config.toml
hidden_size = 768
num_key_value_heads = 4
head_dim = 64
intermediate_size = 3072
norm = "rmsnorm"
qk_norm = false
tie_word_embeddings = false
parallel_block = false
init = "uniform"
init_std_qkv = 0.0273
warmup_steps = 200
decay_fraction = 0.739
decay_shape = "linear"
max_seq_len = 384
doc_mask = true
Each number is 128 + 32 x the weight over its row's rms, rounded and kept within 0 to 255. Layers, rows and columns count from 0. Numbers have three digits each. The size before them is the row's rms in percent of the matrix's.

# layer 4 MLP up, 3072x768, rms 0.0309, rows 2559-2595, columns 384-575
101:093113140108199064150044097111119109091128138156098107110131109145059125151162080115119171136174104108081135118088086080149114107153172094131089172114108143125130119145095081127161168120100155088150120128160133116203155154109112086146106127140147133122079172174106155078102160189159115132123103180098125140102153121083123132123144143118158131178162232112126125112164155131131105138131073118156135114139206133134199050082095091158121063077133077203079107166132147092139172102118111099123147081103144140172120072112081160134119132100142074147103136208133100083093186140090087118
098:072148077120150152154181130152135145107188154104155125131080170154140047164140125105152159165093116115131101140174123126154074125107093173143133156153118147101097075160115101174172088155124123087076162149127051105110163176108116170157140143164090128117126131146162119081190149111137123107159107144128072096068087166097189121163070128108120172122185156121147089153146088106155133068124140196116139117144222118185082135091141183056111106131154174158108093117157136188075203125162082117139120104158127093149033147159129146154131085132148116147140164137126107105152108121126127072
102:148112111191096142095183033237078168125148095130173042110162097134096098127131140113068139113164153107159146181124118137122074135120130114100147121122152074130084154086171073149159181175101135143106113160105125132160132141149173098163145150092167135027167010069122122122150160142144142199128132141085102167165116125183159110167148148153113144148091057156144075143137113106133173138107158124097161135116072131155107125156147138122057121124117065090180080125144095196173094166116104210103132100153112160083187158112106172132086082127099117139183100172111145142134162174093169114
101:104108145136121186094088151105083119141077139125137145110123135091139134072134156031150129129101180163071108168131116145114142159126119125128145142136096097163118116101147158144137089152164120132162123121141148121125143132157084158130139124117093141104122106169111150229097116121102098126154136054102103128152103120149108172159094082096101137123158144095100123108075140128109112141174129097094104127136136128110111112090119124179134110177140141173136157107189048133143109080201170107099129163171099088128144046182176161102122120163114120101113128133132095139095129143075153133
096:127152093134108087123130106127184106159148157083105181143135178182089110141102137141123101149144149178132068129148150100151106111135111135134162119104138110139142173160120124108123126149092126135132147109097146104040172105129131199098174114140106104122149138137110186153159137042102139168146141107124138134152149088092057079145189126078135145133127081132083133104088101143103116144159171129123107157104119095124080182141101075130074175109125095084105187153121147132155186152145148111150140146182149119040170123102090081087083186095121109122158132124157113100099132153112152127
099:111167088108140106116091091150141149142162110085087129131166153140147192153087185147103099086144171140147034167158123104081145123080120117188139167134139169147149193155099153101124204167140177144132154071118132122155131142189104104129144083128094130212181060183069112111131112153105178095181111127150123112100115123108154153096141124141158199113116156149149145124115104149114162135164130112166163103124079061173114142155152060162110111118122153126163131150156168142106145203170163164115097139095122171148186181132133102131118127135118137147198093115124083150154090092154154156
096:160072098118139127117128122116120125109128121098124164094124086115177056120144132144149123110180119152114120097155125208163122127148152128110118148145155114172104083063164140088112119107139145088140135159139091146146098165114128116160163122139202142152034131189136103096090129166154143117091138134098110140133166133110093141172040158067099117156105135131136097113090127122117113162093133158107125118145127114137091095174190106179120147142115130115180115158093167118085138131134094095102105084065131179132121170108136147151084190082128128063128084131135185130146112124109165104
100:154114133098116133137123139140140139088131100115196171127108127125085137111142200070087136133141114065145137149085141171145143155125103085140152117112152130167131139097138088121113074122132109184083115056144136097117158141190153151124112082152149151144169125150115158145121086117103093197123165074102105093061158208176108174121165148152101098111142083109165096118111143120043138121100123105168116105078184101143149075125123173088124098149114127177118148118135091118130128119109141171129129146128103175125117127130139172090150160159090170138093103167081137151154122109081091140
101:162205143138074148124128102112102132108119146125114087085098106082118145148102093181063199101145128126163049110107124144078086135087097153112160131128141128141149134132081100110145120159104116067111101137092064161008151159093162159116169126106112155111149102051107160082083121093143115159159158120160092176163122153172122126102061141132096160114162130149111082121089170172117165140144127134124141109179149161109150171115106124158161069140105120150128161100181151148118128100141112162117166091105081113153080178129148107053131124122098132155132077147136145108117184155086164137
099:124138117143195171114087153150138069122095103110095134117173159157138142075146126190078179127091156096114109169138117136134082171212135097141141209132116210136170136144127152093148152147114145107092136069157155088161166101123179181119078117138099198146089157146122133185111167108132163197105125127156081137092165223139117171150105121137145099150192128115084125142159155084153115077171147139168179135132151151117130109141186146084160111167153138153104090150138113158109122126143147141072171170106147103129147166117105081120188138150124127119120154128142145171143087135140075157
097:153127113105141181134137154137168155115095073169100150157088133134109100098092107132168129173171093074097143091113127118126134102065095158139119098170155126086143118132100140207094088107078111148114145117142161171100172116106138118145118192179167103103101152096106098133157150191139096122160117140145115091116091134097133087085137146113132189113090069110135131170136124150164132133157101141120145091084035161125204165077182156180080078082131190094163151112152161128172109034085090149167141064134124144124172094120151102147084114114131108091118148171213137142135202119097114175
102:124107142070093143120129098107122113123115091119099049172089213135120109120101144133089132103094094118130116112125138121058128100130089100131135108067172156144156161104088177119096140084073134189167155116146172096138127092165141105134124201139091166144114126167135172090118166131091133177124136127161146092155125113137160135115145130104113135143125095163101138067146076168152115117168156120091182145075120144182148077077103191143137229103099110136139104123124193078110131165172108090139119157096184177151093114168109138105108153140155103095152152104083126109075103180143099141
102:069043137080112151101150104104078181122078133101142133145126131111114112138104081134089143087131067135149099128173124125179140133076051145111130147104099133102108122115121117092127130126086101148072107115099137140183137124143048194158119184116072099172194134149146133114140111081143135123111137098149144150122069146099066104146123153074110125113150113112146069077134119136103152119117127164138093114119121108132132080116040134168094146086146188175128171135060122117129115179167089096158168094130185132160137136125187162107165104188146164138160078105108164135127161160145105128
103:065149106158134143104149109093139087181139152127169145138153137131090169116097115145185161140143176148097069117128124095148119165168169018155191123105066141190117088186099104133113101125155162106105094066133135086122110185124110136192139135185137126155158116182121114155218084199122102165136144127133183143126145084087164084087096156132147138118151132113090104147119146075135125132108117138122109101099209102092130110086157108079121172067089116103113149064138102132117170132101151066146150130127105147157136129114157089157126100136112069157205146130134082105086096098148093158
096:133151165101136104160139127167117159144117116080159073135137110116121149124074112122139138132111195117117115135123152138083184108137161155133085150161122111195147164089128109166108147071135117071145080099166088114121114140134116134096073180118127138085190186160137092108124161109153174078136144152123088120132112138152136146105074105203098131090102150107110164104164181115125069162115113099114131117127103118139142092133129100152100126116124065115153142088199136180129140139162131134137105099127101074164106118120113114083177172132146112113147082186083106133112115125164091088
109:131132104176161131130141114062185138159035138141083045131200132116125124114100146141133132119111155070147154117173073139090091130174055145122130118145093176068204175173129151129121157144111149140137089182078138125128115145140104188124152142150075190179089124091105136160039131093136179130120137144154100137106119163108112153171036096121108163138118104161129112132132146151160105164106100173073214140171152097132147166090141191095114120152130090158104135135144151169102052187151162154109130125114104109145150082138143115146137205096075107104100084168101169149113188108087116174
101:081197139146052075105120113140075099129110136151186073097120084118122110135160102084169106117109105118114113146117164109132124179138123100164183100094142108146089058136139139129120070127110138114155169134210178119087161120101138108075180157182103133141154177111101181161149129203111157138116189148174154151153081133150091141129141142183095107147123180138153147120137123122131120093146167068152132099126163133099094122179155092143119155139127132136100122176145037089181149201140112123128189183117136144101138115161101094172118133118092147151109102075149068101121117135098123077
101:061150125134138141122108056109062163150089143103142124130105075074101102160176111130100103113108118093080174130143116063142115127109141126107134116157148154169130121178126155104120127153127136126145138138113088169123154151135074103163118168179171135186111144098127108160153089077152082124103134147079154160091129072114104116104122141150094169108163124108089140091156128126128149100154202190089101147087090132087128104177167142138154141118169158075137043090162121071107124164183131187156177101101100160081109202107113147169134132137098200091139127135139108113109133115119112177
100:162122080133204119118127130149213095085116046051161080164097135201145110047120094204143161059131145137076117086112120201142126073075139156142111157095117119126124164162154130157111085165087110060128171090156134138139153137076141110151067078124175085151137086093135162110139179079147118115066138105191098180156156080175141152090137124184149103127069140132135156160137147148121122150095106129065146174145153112084038133106136132155146099142141109193162107124110148156144156118183171152095117113079173077141092130077146170151185119155145156151147133161113095161131105094100164101
085:102110173115103101103180130080100092139091122102156122150149097117128115148131105102129107143070135169127168107136115123139091056129056049127167152174131175092126123108170153103099073136171121075127139127147056083094141111102162126141207151147118116116173121080165108157111153112119090109116134130169102162151150145174139132097209117084119130111187189131130118116095178175136092158139093111090091113176105133119108168156142173107161144129109132134126096021158118094137155156181172160158147102192101143069060164202155082156184132124069116082127101118133104116148138214115106118
099:074102143160097157131106174124073060160103159165110137123114121163119109176153092160141100099117150186090152158096198108137092124145155164128158094169141136183127107077118113132107094088136116172115106130144041114101092117147087142149130097142112132101137118115160142126105099163196128117099117067134125078148152121144156116107140104078141132136128105142116154147149116102143111191168094091149202127123143142113079128144091109162089171136150145161119086153093113066104141101130107057099159115132155186166106103058079133159172117133133145073135112182119175144133135127121129185
108:104151156148139140113164136121077127133149119128091115118140093157180136137132135123180140129074099173142127154121128130138061171115126112099150112105044069114181171152145099159112154140135144123168085111188155095062087084078078221111151086192156157121139129101063170147145110180113192154142054122112146165192106133140126121056128158152167096139116053088194113137111109127136095138081091085127111184144142140156185113108159095108158145131113140184116155138099095101150150091164122131204123069114102144150125129205091081144111146110219101103123118088121173109101092167120121075
099:109112159145180144158082139141115123109144161177079136158131126110117143112113125099095160146194180129151126145222157159154125155154169146146083191234143131131217092147097105148106141137118095128152136079115110097139133135109090108136146099153097102091095142108130115222178166117145150152143161136131184131096087124176143104049124160108135154100127113212127113107138142096144132141159164093090160106123134134141141114107087151190106120154135079152120147143153172104143136112121158125135181176147160154150193147135173128154122120067139156092049125122074138150101127144147137155
098:109086161114092172097090076095157154075132167211082179150106145158102113110163119100104130119104187100155107154118091159078137106175181112124094111154094098128112123176171137100129089127210061135159069113106131137117100126162124164134144176136095142080106130107111204106052134123116165109118107116107177199089129127088169125078153112112097104118108188093113165157165173152078143109130140214106134144158185146181130173118110120142091114155124073113100141137128110165104151163081184167071096123156148089105113135169127130117083086133118140105086135077149149114124120100159108179
097:037117109128153164129189112101165119145129097122167156160084086170100080118119139154117113121091097127112120137107156101085142132105135120123139116135089117098150111148125138137109168176129097113170125132163168085137113104158110129114128078063164088097136111100171144111134117124117125152094109087112115134105160169164124128047000154151115136147121159131151103190150060127077146199160144137066187133119153131173145123112153134070177032199128119103117163134206129110118093175136130095150123117149125110090150109133144145106097149127077085140168140161123179113180106128146134114
095:155117133138116179091123124148144199177164080173104104140159129131079129129118105136147152176089121095171121114126163136147093112146133137116156115083167099065123142093143136111109126102152140149147110091073164130101156087154135157109086145119111121168125110169157182154124100105108153118097149147138160210133120153170149145123156161130072135187133084108125117092192125104096233150143130101173132097197149151153117090164192168121147144107134090119094175102135135116160158173154147114116122136093125101157125120110131125196185100092164123135124079072125162119140083140135122162
098:078181101090139158132142122043123185138143174057114150127148206159147146095076155172055164163200092136108054088149158120148095133117167109205139135177104134166174119175126147075090134147151106156158150098070081133128125141172172135150156151113124126100116140153073104107062179114129094088175086152206153106078170127099152068195142100115127104153153137137192141089105075102184088087111138143146155091117132124093100154047106112151143141142126087090146127121126096107088135147190113059128167163125133119129085133082139131081168130134142082136073163176138110159121115149120151107
105:157152173062133118131115090127127109119150074172165093192159124112129169154131146163181162123099143106132207139117128120228138181134166141165100145137182106109086078057083207107132118089162113075087108114168161151088107052161149199124142180094145093098146129167122108123125136116103113131149099196180086153172099127154228061165134161042123130145110170161099164176148113116143187138099107154170109101182130123089101040149130102147133080140110142122053134110121112173118150148088140107151121076117147106125113118101147122087138192244157126141202083103110159144150166155118092118
093:114167113164114175135133139158154116138091165118134145121121138131139203077114156171137172147084097163169134107125076091111099159147103189149136121109093164122138129149107112144126129168162111097148090191144138161157125094075139103096111140114095184113111101160143135120144097082135118155126117106137122148100161109153148070152106157113180139116107090097046157093080063053100147154091127079118089167115119134143151060127112122104111115138127149161135154165101107124142103117100076114158128142083190075191125113205128148134099161125195126081106125110146105115110135103121077135
098:163080238111147138102146105145180119149122145144091119120153191105100126092152091145094146116110152123152192185116158187100117113150176183148133176156087089118140129095116119082147122109126181129157132111101112111137119148104158153148134099141107108123105133071145107121193163124064131172094153097127144135102112159085129152071079107192143069136118129152103063138132189142195075106146143161069112144201086116126135127101095133149075096166116128099137094110114144192143169168090094134118139084152040081094094141124113136176158112131153144192077133146071150135136114104151155126
097:139055148074083134149116151117141126097181081122115086172095110094107130085098151136154172145099133087129127092159176157139146104054108160152084103114162116093124117157064109133112122103115104077109111101137179117144106121141144110137156154096093100119133172147125110130101110125123174114106153083101095132123134084081102106136052114160133119128166063137084145103110125139159196154129107113129151151137127149121137114139100168151137175036100126072133171137157090109101149156169108062154179092105036223145183110118112140103115112157090189150120133086115159088104101144135168101
099:132193154164124134088125118135175130083152171149167194076106145150079139111108126064081083113109108110129107193172160115149106106135082167111163137060087183135145072136098155111100212137137108115138087114156141145119107145116066094171119092120139093184134117105123131209182099130116068077084051153097065077081149120114123068119139079135148066037136131156087148083123133095107124091179179068112104110097148160092140207094091065121139092086126105080140158166117132151162157110132152159105081094115072123163147175098154097111093120087107121140126165109097154142157135044154124121
097:153127153119122129140112104138102155141110087098119167128104119085197118125148141095153195079113142163148154135053104077127114147125156134136092109125227117139173103138118105179117141082099108158154146071161120111134187117109147116097142095103142101143118173172107128131107086108144049159134153141146171126127156127076154053166053085166151129116185152142099157131138122153113128094134104118135071077129122169057086139143068065140140128148154123057160080112131126117100150110140179120136158103148112147144118165189116136170167119128132182133098117127074179157101121112127113091
101:133049073054115116105157168094105164090121103160185115135124098076103089068149124191113191107164104138115091157052117139078050102107088146119119159143139105146150089151167092132064143146103122148108108154138055114143122116136098103179118134101173118142114150105098148094074139127111126140149070130114170131137159090037158092136055146138085102177108113126137171157106113191106109046119131084134112111172214099088117172191181109100136125169105145150129164127037121166080147159114098100097192128123137118129141162104162109152084084145195130159176134151111099086093060172121108131
107:125104075129119088149130068104120158152169194134077158142093136140130177081056141088087081096119130117123154144104154079109180169102183065152139133131137122215161139217100106173148138135081101145100141221154145082145090116141198159141155167124108100158132095091086162124127150085141149103117193101113150157098119142110120125117119139089142077130160090127075129138155112136127113189123171125195097125134148094147111149123138075112063128128138114113142094112150118163059137142115093128065078108112075192111155108083109162152079110122095146112106173118151116078083157143141115082
101:149141128116139190112151084114119182116165159188121104162097121129125121126072119164136168132096133157141121146112149166148127182136108053165106171113109137147100089177105161131163159139119059143131141064164132175127103160100155144153092177094187153081111120156102133166070113167184087127183171091143178082156148140097120084144177114108097082181115182076144082144123144113121085102133146170171207116121119138164169079166190164168179083191146115116119121156075187110120094110161073148134094082132081166141107093087109136122137088084110130101104117179192139119113070101147118152
100:090088118078098125153127078142137169115120108097122081150154153106108104175158171159087110074099116071193176142073108129138160162111110125142137119070142162105157123121125125158053101059139149104129143112187117126167131166138108123105115125067187116124129131092070106104133097165129112121129190134100176142179114108142115132140107160135113104231143116137090143056200108115127174098133099077079138074103115102112128182082099138114089149115115084159123124151111176112088126117191104114130074137125104124094127099143147187144119098182165104136163073167151169082157114139155136172
# layer 4 MLP down (transposed), 3072x768, rms 0.0474, rows 2559-2594, columns 384-575
101:129156094168162097105076132064171114128191085098138091136139126121127146086175085113145134157112088168149100069182127181125090127172120156112152148082146157154114121116126152125137150147153129131128107144160139089118121152163155192165128126099170177129169129130044150069130168108146172134137100133128121073124122165131125125169197116160100085156187097171134138150132079098108094146049163115136109173106085153159080168160105111171143131105123083106188116166155137115181161080110120112108114096096163155141143156097141168154170131104171116111110152154088124147092117085151149086
097:137133086115173192099107112100182134105173115142195087136136117174168121127097112138132140079153157151088137127210128164163144125175115155090125103079124105144111131130154144150158136131096165113103160166150140147146122120144139121107116123111061144170125084151103187128113086100092089102103157029136132153210152068065101146079178168106129152093157155111178116184129168144107126113094125120141096137109084117072162119153227104155156174088145104133135136153116156093085088112147114101118124097166119109114102124083100073129132160158119132135157136145047099151164166133096114113
102:156148120112116091122098121123102122108111152095155087133151140081183150079192128125120136114099138141134116159097120155097130104171171078134092098115092151163099155168082135094129143147095122071167137088162100129126131101147127094144214084113114113098090145071132134118197095077120142141126208154185188165163186107100128117170127123124117139144193107084192132171093094091173085100116113110156142125187162156122152135149113064071095153076155134121057092126135104166200128119152145127108179112165086125073148138119147093151109102125097101123139165129096021135104175114082148152
106:090147110157185116140093196154124128151092129079132133112116122073066187140184134093145144116136095145128040072153104117060091086111113150084095131111142129110174145161125127145115149093117118124125128106104119111150134136116144127078082075118140136099127094135145154171102120169131094180118101127124103153147164087165060138118255151106120148118108137095113141090184182113131147149176164098142164171201102079139173127069143019085075205154140115113125161155138164092138168159172119125144206136110109128138117132081173054097157138062076124164128154126035163147123123090204175130
096:178094080139085158163074126121057143163118052115143144115069138143169115167138135116144144091129123159091129073099097139107103106105092168057121129127131115120150125026070129140059106135141160124228151156184144161135053113135150115109155182077152157154091166146136053138058139179044140132105132093128129150125083140150111155096145170123104106098092127102133103109129109110139093151142166211158100173130134108100161146148156156121108163126114099154105164110160110120072153154141171115066046152138168136190109111156122169198137098133135156147088146117125163181153133137115164141
095:125125167178089183053190178134118180169106077122142104111099163069101109108170087151214119112133094124161191146160148139124086122096096152076105127116146154147124080139131114122122131165138178095147131146134134131148155150151099066152154136129163137094047110090155151172057174065109122118091156132138085137147126135145057134064196195114142089101120102116135112150146066094123118121118133135125165070200118176155156157119071085130124142102149154141186132159136108091102097124083112088125189136094129137112168138149073165163151135126105156177142136136150180118108120114084074164
095:108107128111115139071097157176130059090073133128121114133162170107117135105109114085151105155105142105145116070085149062138102119179198155120085080132131146140101121180145153122132104163109100143136161114142122151072128137123160177111105110115121177147205143092153186146143145077127112100108158126189153123124120155153105154102104147157141119100078128145085110163119155124093131136123118107100192175163126174120101108134106093130096146147111153127118184079114170141092104137110129119171111128180175173085093125131090125155148121153125133147131123120093131074079139139119104120
104:141142153100101096100123115172155143084141162121054140138168107124157164082126109071135104085118120107161100167133188133174091135172123099148131144161102128150120154119083084118145086102121182170117132095115156119181168111108120087089065107134130133083113175161140148117133117083137109165141102152109066129113085142130115128129173044069139135094173134109138064117189126166144089079150148140139113116149139134146085112188170111144176109174124142103146112137156156120155110173083157120171137109151123160132128111116068124148124146132204135146092140085176127157142150145090080174
103:073155151076139119119121167114109128116102129116128139129125152144164110112152138094122086126075145091122094143171078186119049128150152147144110125068131129103150125153150105162174129150165170177152085134113134153159134103105130113144137139181111100148065168070149113111168139158137092105117177146123081066105164164079103124166101129132095164105127080110092169068138040150131090194115175145134205089137099086166150123117086161137160130094161124105117149071140165062084078122131193125152124160139098142121116096126150094129090099149078064121083089124185182157123106123158106121
099:103149133104101122142123111118176151099122150108100180139157117090091207099193143117136090090170102105150157162125100177122150131091094099143101154117136177144162046089132121106148147141143134130080130133156195125146213113127127140127105136101211177111150115171141140140131150131145117073089175105109113170112081111116126076184097094153117168139136190070142168148081116129185109171176221119111112131091136076191150094174135145082130139102129129092117104127152155048173201095150106164113138126102130101113143121169176117112090179053130075117080131133178147109143123040176117128
095:141109136103116088113142114175096117190168098158150133208105148126159157142127132082153171088191136124204093144120106172102131194099046055173097120061112150122172098099110165049108145142162109125134122103098154158096075149113142165126129120131113095097150128177127132095113119114147169134112123155185129136136147059133098115120087105084073106167143168102119085094110147151132132090111095093172125070122138121133101077191113157147177181176099080134141121108058157090120096141167111125164166141077108104123118120142121131108110089074140149158167159126118085132138112216075097121
107:135116138121113095156099119133132112095100112130123091051125233154132135146159114110103144160138151088147102169092113114162123122127116108094078119115117094098113109129149127151148087146115160135149139205166144097121036147163131115177191109124163136152109097150181145137104132166143156149151135130126148067175132183169156140124201117100157163125114126114091122148190112189143099125153117098159129124094155116087089095106138120138117121153143178150119084132128120112074170135140080141181121142078066156101118034105105125155103131103151173090125112116148107071144139099129106162
102:123170133203141097099147100122164159115103178132112037173106119153159114088122069142057095140102100068168144137139161118113119128177137148147069104115098135077134088147125138186129140102115117133189137115109163166144159102109158039164133159130151117163085090158097090161107123186165158113136132192160168130080161137126135160123187080145072141151153132107096166151098125104087153156157143120149109100146178070143099127090100150128137177125119134111105118131121120165132142141108139123136129107092150194096144124160176091189111141079207046102130157235134123103158148120145128112
103:141157138133073111102096107150193163119175126135149210093102094155155100119126248179128153149126102159148059118148125200126101100125160109128130149188138070138140169092117155081130143094107161124157130144099228154123155114137083116135143139193182186090090105141080147167133127142181120100114115142192095106161153120145179119060090095094161101144159104124130125156171140170175152133124157166175106133164075156111048075143166079146130144133102149199171103127127169172141099139173170110114078130123096094129171175189150166091175108173126070104130118138122134141152088106172135141
098:134126106154115106151174088198122127112118137098121065149080062158140153141151125117143116183157130140187144114127148136096083110125120127131131150089090130113142150057152135090182105106143109198123114181116116147133098076156120144095125076061164184114035125104152120083121100060079098181112106140123124135138136159123159120158057169184174136119109157129112169109140098096181118085054133162096106084175115089085108149116085087083178150179191175093084177087119101144109148131097139089092119170109206168069074197098227111105125130174118068086152112118096130093125187159131136141
113:160093125198178075050106156117144129109118171120115157145173169069066155085176105131104141172132198123135126056108126089104107140117095117166090190139070104080101154101116112113128115125168163123147117172119114177158171131102142131189093110094118163146131127135181144160102116096191119150133122117172144151083107137086157115102122096138110107095119097159094128201202096119163081132166150135105129113139107101099130134171125140120151116068178096130077103156132176140181082183136146151139155105127075091075148084147160130117126189113098158114093085192153184129105150144146134177
100:068088101110214120117141120122165200082046121102152077104173104078105127204112115096110159151117117129157162147152151126185102105149157163121105107177135142128126199106124156064085125117112152092147122156082128160145147124119129117127099114125142139201144159074088139168159098106102148075190089168143185156092134177099107128115124155175151091089170172143103144160145144124146144117096082064085108180135109177159134165118178120138137131147188114139116113144131102190145168144107135155092147105084158075166114152168088062143077107126131149139082113165130102175165133140083113111
097:075122149137122105115040156111133133119108142152127183131091134104134157158115138132082138130100192128146164149087059141119113157185124167141113102126137120075062109129152107135231129103118156106133104135139130119155134091120114148102070111129073152123116152131138147084138141133106174147137076158166132145131138111102136145123119119104146134145137080134146153161099175092205150143103141206132128196155154108152119119052078134049097106117145152123158140161124158157118112183117230038141098088086114119139154088158123158144141115088132137166188117112113126100092176120125107126
102:125188169096142117070214121142158117138131131115138132187058123141127146153157140138103173111179100146162100078170183085120159130108171191108098147156141167034201139176061159152096097154122084156205116149124224078106085145141130111081098110136083137119132117113027119127087137187107072187125135129166139151134083128196104152178187155098096132146129149175165106107124122106106119120151132132112124168078151156118137107114160094083161097157149131110134117149156152100121063153141162117123132107094123176072161124129134145143065150151108135105122137084068124100118133114145120105
096:137120111114130117123144149169099149084096163126139152101149160139126102101164123127121159107133175126159111136110110145123124144148190116138121166150163088177160086129175111134148168119093144081155140123124149080148115121162065191139066124137098108133126123182105148075109139103154137158164115100114137066093103137182096141140028194128061131113097099103141136145089132114088124128094132169168097106087170107083109110125156107114092108107165176179148185162121094179195083115091110130121125112101125123162194144142133182130064096144211135156118139129101164126109119066175129168
096:112141158118095159181116157123116215101122124112160193160126163132131157116164128124116123128183148128165085039210112124136110137100080101112106123142110124105087090190124064118156130216178107114111141064103104093121159144131174080113115135165131095215110076143176115155122132092079054186176109152145160155142128188129078128104096146080131108103172098134154131165154123102154129105121109157117118152146114074156155070186131079116161156092131111147156168148147171176124110102154154139093121137172134108139125105133213139078100125124134119108119130149121104158041095115146190105
112:138126102126125173148183176158134122210111099145175089112123089156165154087147156154133153130155172096155189173139153146145120127139133180141143092126105095151182136161128149121122142130068161160133141094098113090096112136169106060185141142071105069140126148117198086141099143129132117148156097082111101073098125094107147123141237091149153177147121136114051148208167090183078107135134119185153151096107106179128163128123151146110105171093105148154099124124126078088131139119092082099039122140158141136096177140126082166135154131187113124125098130175168130137154134158180142092
099:121156151120138133121183141121121093126120142072142094126154107135110146142176138150144192128126115162156137175130000171103121091111101131125133051095173090111124113089113135117170118203156130122139172121106147127164132113158166183118106122149149158111159122153129122106087102142167127091161157145149152121140110165120131134222165116113107062137181066103145125145137073156069040133116116154146145106136127099110144137167099123142107129063175128101082133097140118157101159133043086131149119113165111150097051167114131062129189105087113136103158222135167123112100128161110041153
101:115210132168128115142120146140126179111092156151146208075102104179079162131155109117118190194075122170141150165170159099093150158113090118089098178149116136121128164128119109166114109096130105100163129136145138153156183126146115136177120126130139151068128132185141117181120109146155125130134072164125177098136093123104181163125147120114126189112143188182195103132082112122159105135150108114097104143109140138029098160170174131122196110139126174141119145122159147189146097108176099144164142120091143162175115132108152127122127122135119143130105138144108076155160143131128132083
093:151127106094140127090115114120077148151096154125124191119202154126116120128176101106045149107170085154150116064154106155110133106129115112090068089134136109167090163093116093117107134037171144149105167137114121095125079176147110135159078148193034097144100146122080160151148112134129114085093178075127167083162087116108110170179067123131119107039121078166094152131110155143100085088131064116109082115143138125124112110098099126129089121077125179096109129116079113151138111134122130184115102134141109179154159127191087080085165117152143133124130119107134186120056145141119052122
092:135155105116146158129156161073058167162100092121098099115127121115107197141093165186091151146155114096125104138118130212128112139163132138139150115172119132053121152123152127121139125162166117122155086134147126155094165106149097122125111077123055140128155122092126137142149119089189134139090164204138147149121129141208196160058202118130154087071125108176118139144103113115125142131102131164162097129159178100086096164136073153121123123095217153127093104131128109073158129160207085131113105138143135126059160170123157130150117122176119101161057130084120103055112114124060117113
100:180098130105155108069109122161110108128121092123156165137121145039091106142134121052096114062120135102167129094155123109115079125207092117098096145132105135075119118088140133154131095145138166126130063099134099104113137102072109080173134062136106128150203139137111168099078110088171157165168120131094128162143123075095097076156139133038174170171147132179132133097100174128090172117139142137089096115143119126123205125131147102107172058186163120130127170107167209101121107114101146153159096096113157137144105107149155129139085114140100107148115126085108134113131160115135080079
102:115131148067092078065115070209152107163151143129093108110188159114103073158129148116151190185125111158089129123147135104109150113169115121170132124128139069116157123107111073128115155166116154144127133078165149181141147083110116124200159140111106118076123134092096140154167085128172109119079164157099155176069139100101114132114097068092192060134187121184143101101166137136135149123078165101106096181143127116164142164163148102108125078095159080106143095134058111106146083152122088174112152173097107128139132157153095081138142143108150120121159117120155131091129168090128086115
093:146118131083137155108134153121090117067172099152102186182098117142168072079104155133148087126135110134092110148169189185118140109137162092127118100166061175101156115169140160115149164155104134088060092091153142123096103136232142139182099119147183133141127129123122191150151106136177128118119168160157107097155060172101188161170184101155123103120116121145171084102149142190178119104149111194120141115122119128153138160111173104156100130123139124055120059096160180136141127190093174104127113163179134190093155118079125080154117137113130106237125127131153214165154180131082126143
099:124090079184156143184094112104084132088109144108101165110178092169106095170098037168121203126071139121178110090094034183101101169123099079173113110070188133145146054130132078169074103070181147141079155088166141094178153098109118135103123119160118105162124141126103100117122120138098111147120117057049125102078120126166092157105241152144162090122142076144075092144183154155063060135137129108099155042136161111167112104137077141087134117128134163070117129114177098117111185111109160128120136136114140151155144125156104150132163119134111146088133154104145102125113158129091111198
096:132120118162149079112120101080152126100054176162125134159176172103102126133102156124123122113088135139101174140126067114079120127196113074138189160073128112090169100102144105128128139073116099137058129124142120103116089108122150107127137152086124070196100099158118113166125111160120138116111109095179119070143145090074150114121174132149158116110061151127133112180141099151121142152111121109141157181147132158109134136093110120118091125136142163106096103125125139118058145152123163118126095063141139112142156140134126144087102133168101114156123147182140080119114129182200101112
099:105148146131170098171108147158149106100151078109161131092079107148132088139142141163151162088152132131164165124130077112129123075138164165110114104122229181114165209161090162132142105106183080134157122056105140177127174107125121119134116140126102155076156164155116121095166108104187158158085126132147165185193062112145166098155225144152156167137140118157159096175143148191137092139092072120113123097146086085102072109118157108184172060129095118178133101112070146069191175097121102092119159134133144126171120044151147132145121110113094117157161103103117124069169204134152137096
100:196145120102114126167161171184131124094159166197136105115172068149150082178122177119144118154175143060153148152116145139133155132157148130108148139116072144099105112090123155114188161149138115078166159134111118160120128145113171136145125146118173131113177143075211061111133117104184157124121133151181066116146137118132149229116204135085193109149078105146113149145099093162124120113081144111132129126180105122178106092126049132172133085094140102100151158110130169175131109146094121140121108144149083089128148065147116158164094135130190111156120152129089126177123219070098109168
102:145145135160149144102076158122120167128157103150172093139173118187188128106130141072098204107108138105112110125123136093133152139131128170169203174099161143133116128078066169118121118160164101110142206108195087069111108058160106109117144092108157197182131103099100107128148099169141135122124149130095149117158184160139139142143107135191178072116091083140099126106120092093162148104104136158054118105111121158145154191121093159103101115115161148107074101153101125129163144153079117135126079127065093108086138101154148147159083135056165129106124091088131141084139093152140142141
102:142170152128180125091160112148110180109097188096076140074104163146115134141106138141082080054154116137097171131128126098053151120089090145107129114135112163095103130110162132088126110120112132194143153122178133106102137101084170145155115124125159141146154143153151148146100085191114152121123171098118178120122084136106111136120134099143075108141183049179088102104148089136152109085082102119156154167092058086149132143117132148054142103081101122105133074147109102136146091137155140107147111045129107206158096108179117101110142077116134060167083127111124179085104054129169175141
100:127116162201146142131071144149105128177145095101161098115114132111152194121193124116187123140116144134157092086104122123123151084133107078123146121106172167128026077096110164142097112207130093136121099102066108153171092073066151086126099108152124106094087126187142207154192124138092073093094134088103132126169139115136157174166127115080153085152103152179121106169168116097076124163140104118130081088137136112110123156136099165145109048199112139080191180095128093114184132174158174090120091158159119188109176143135119098144158125131051115110147070137156130145055116121147125112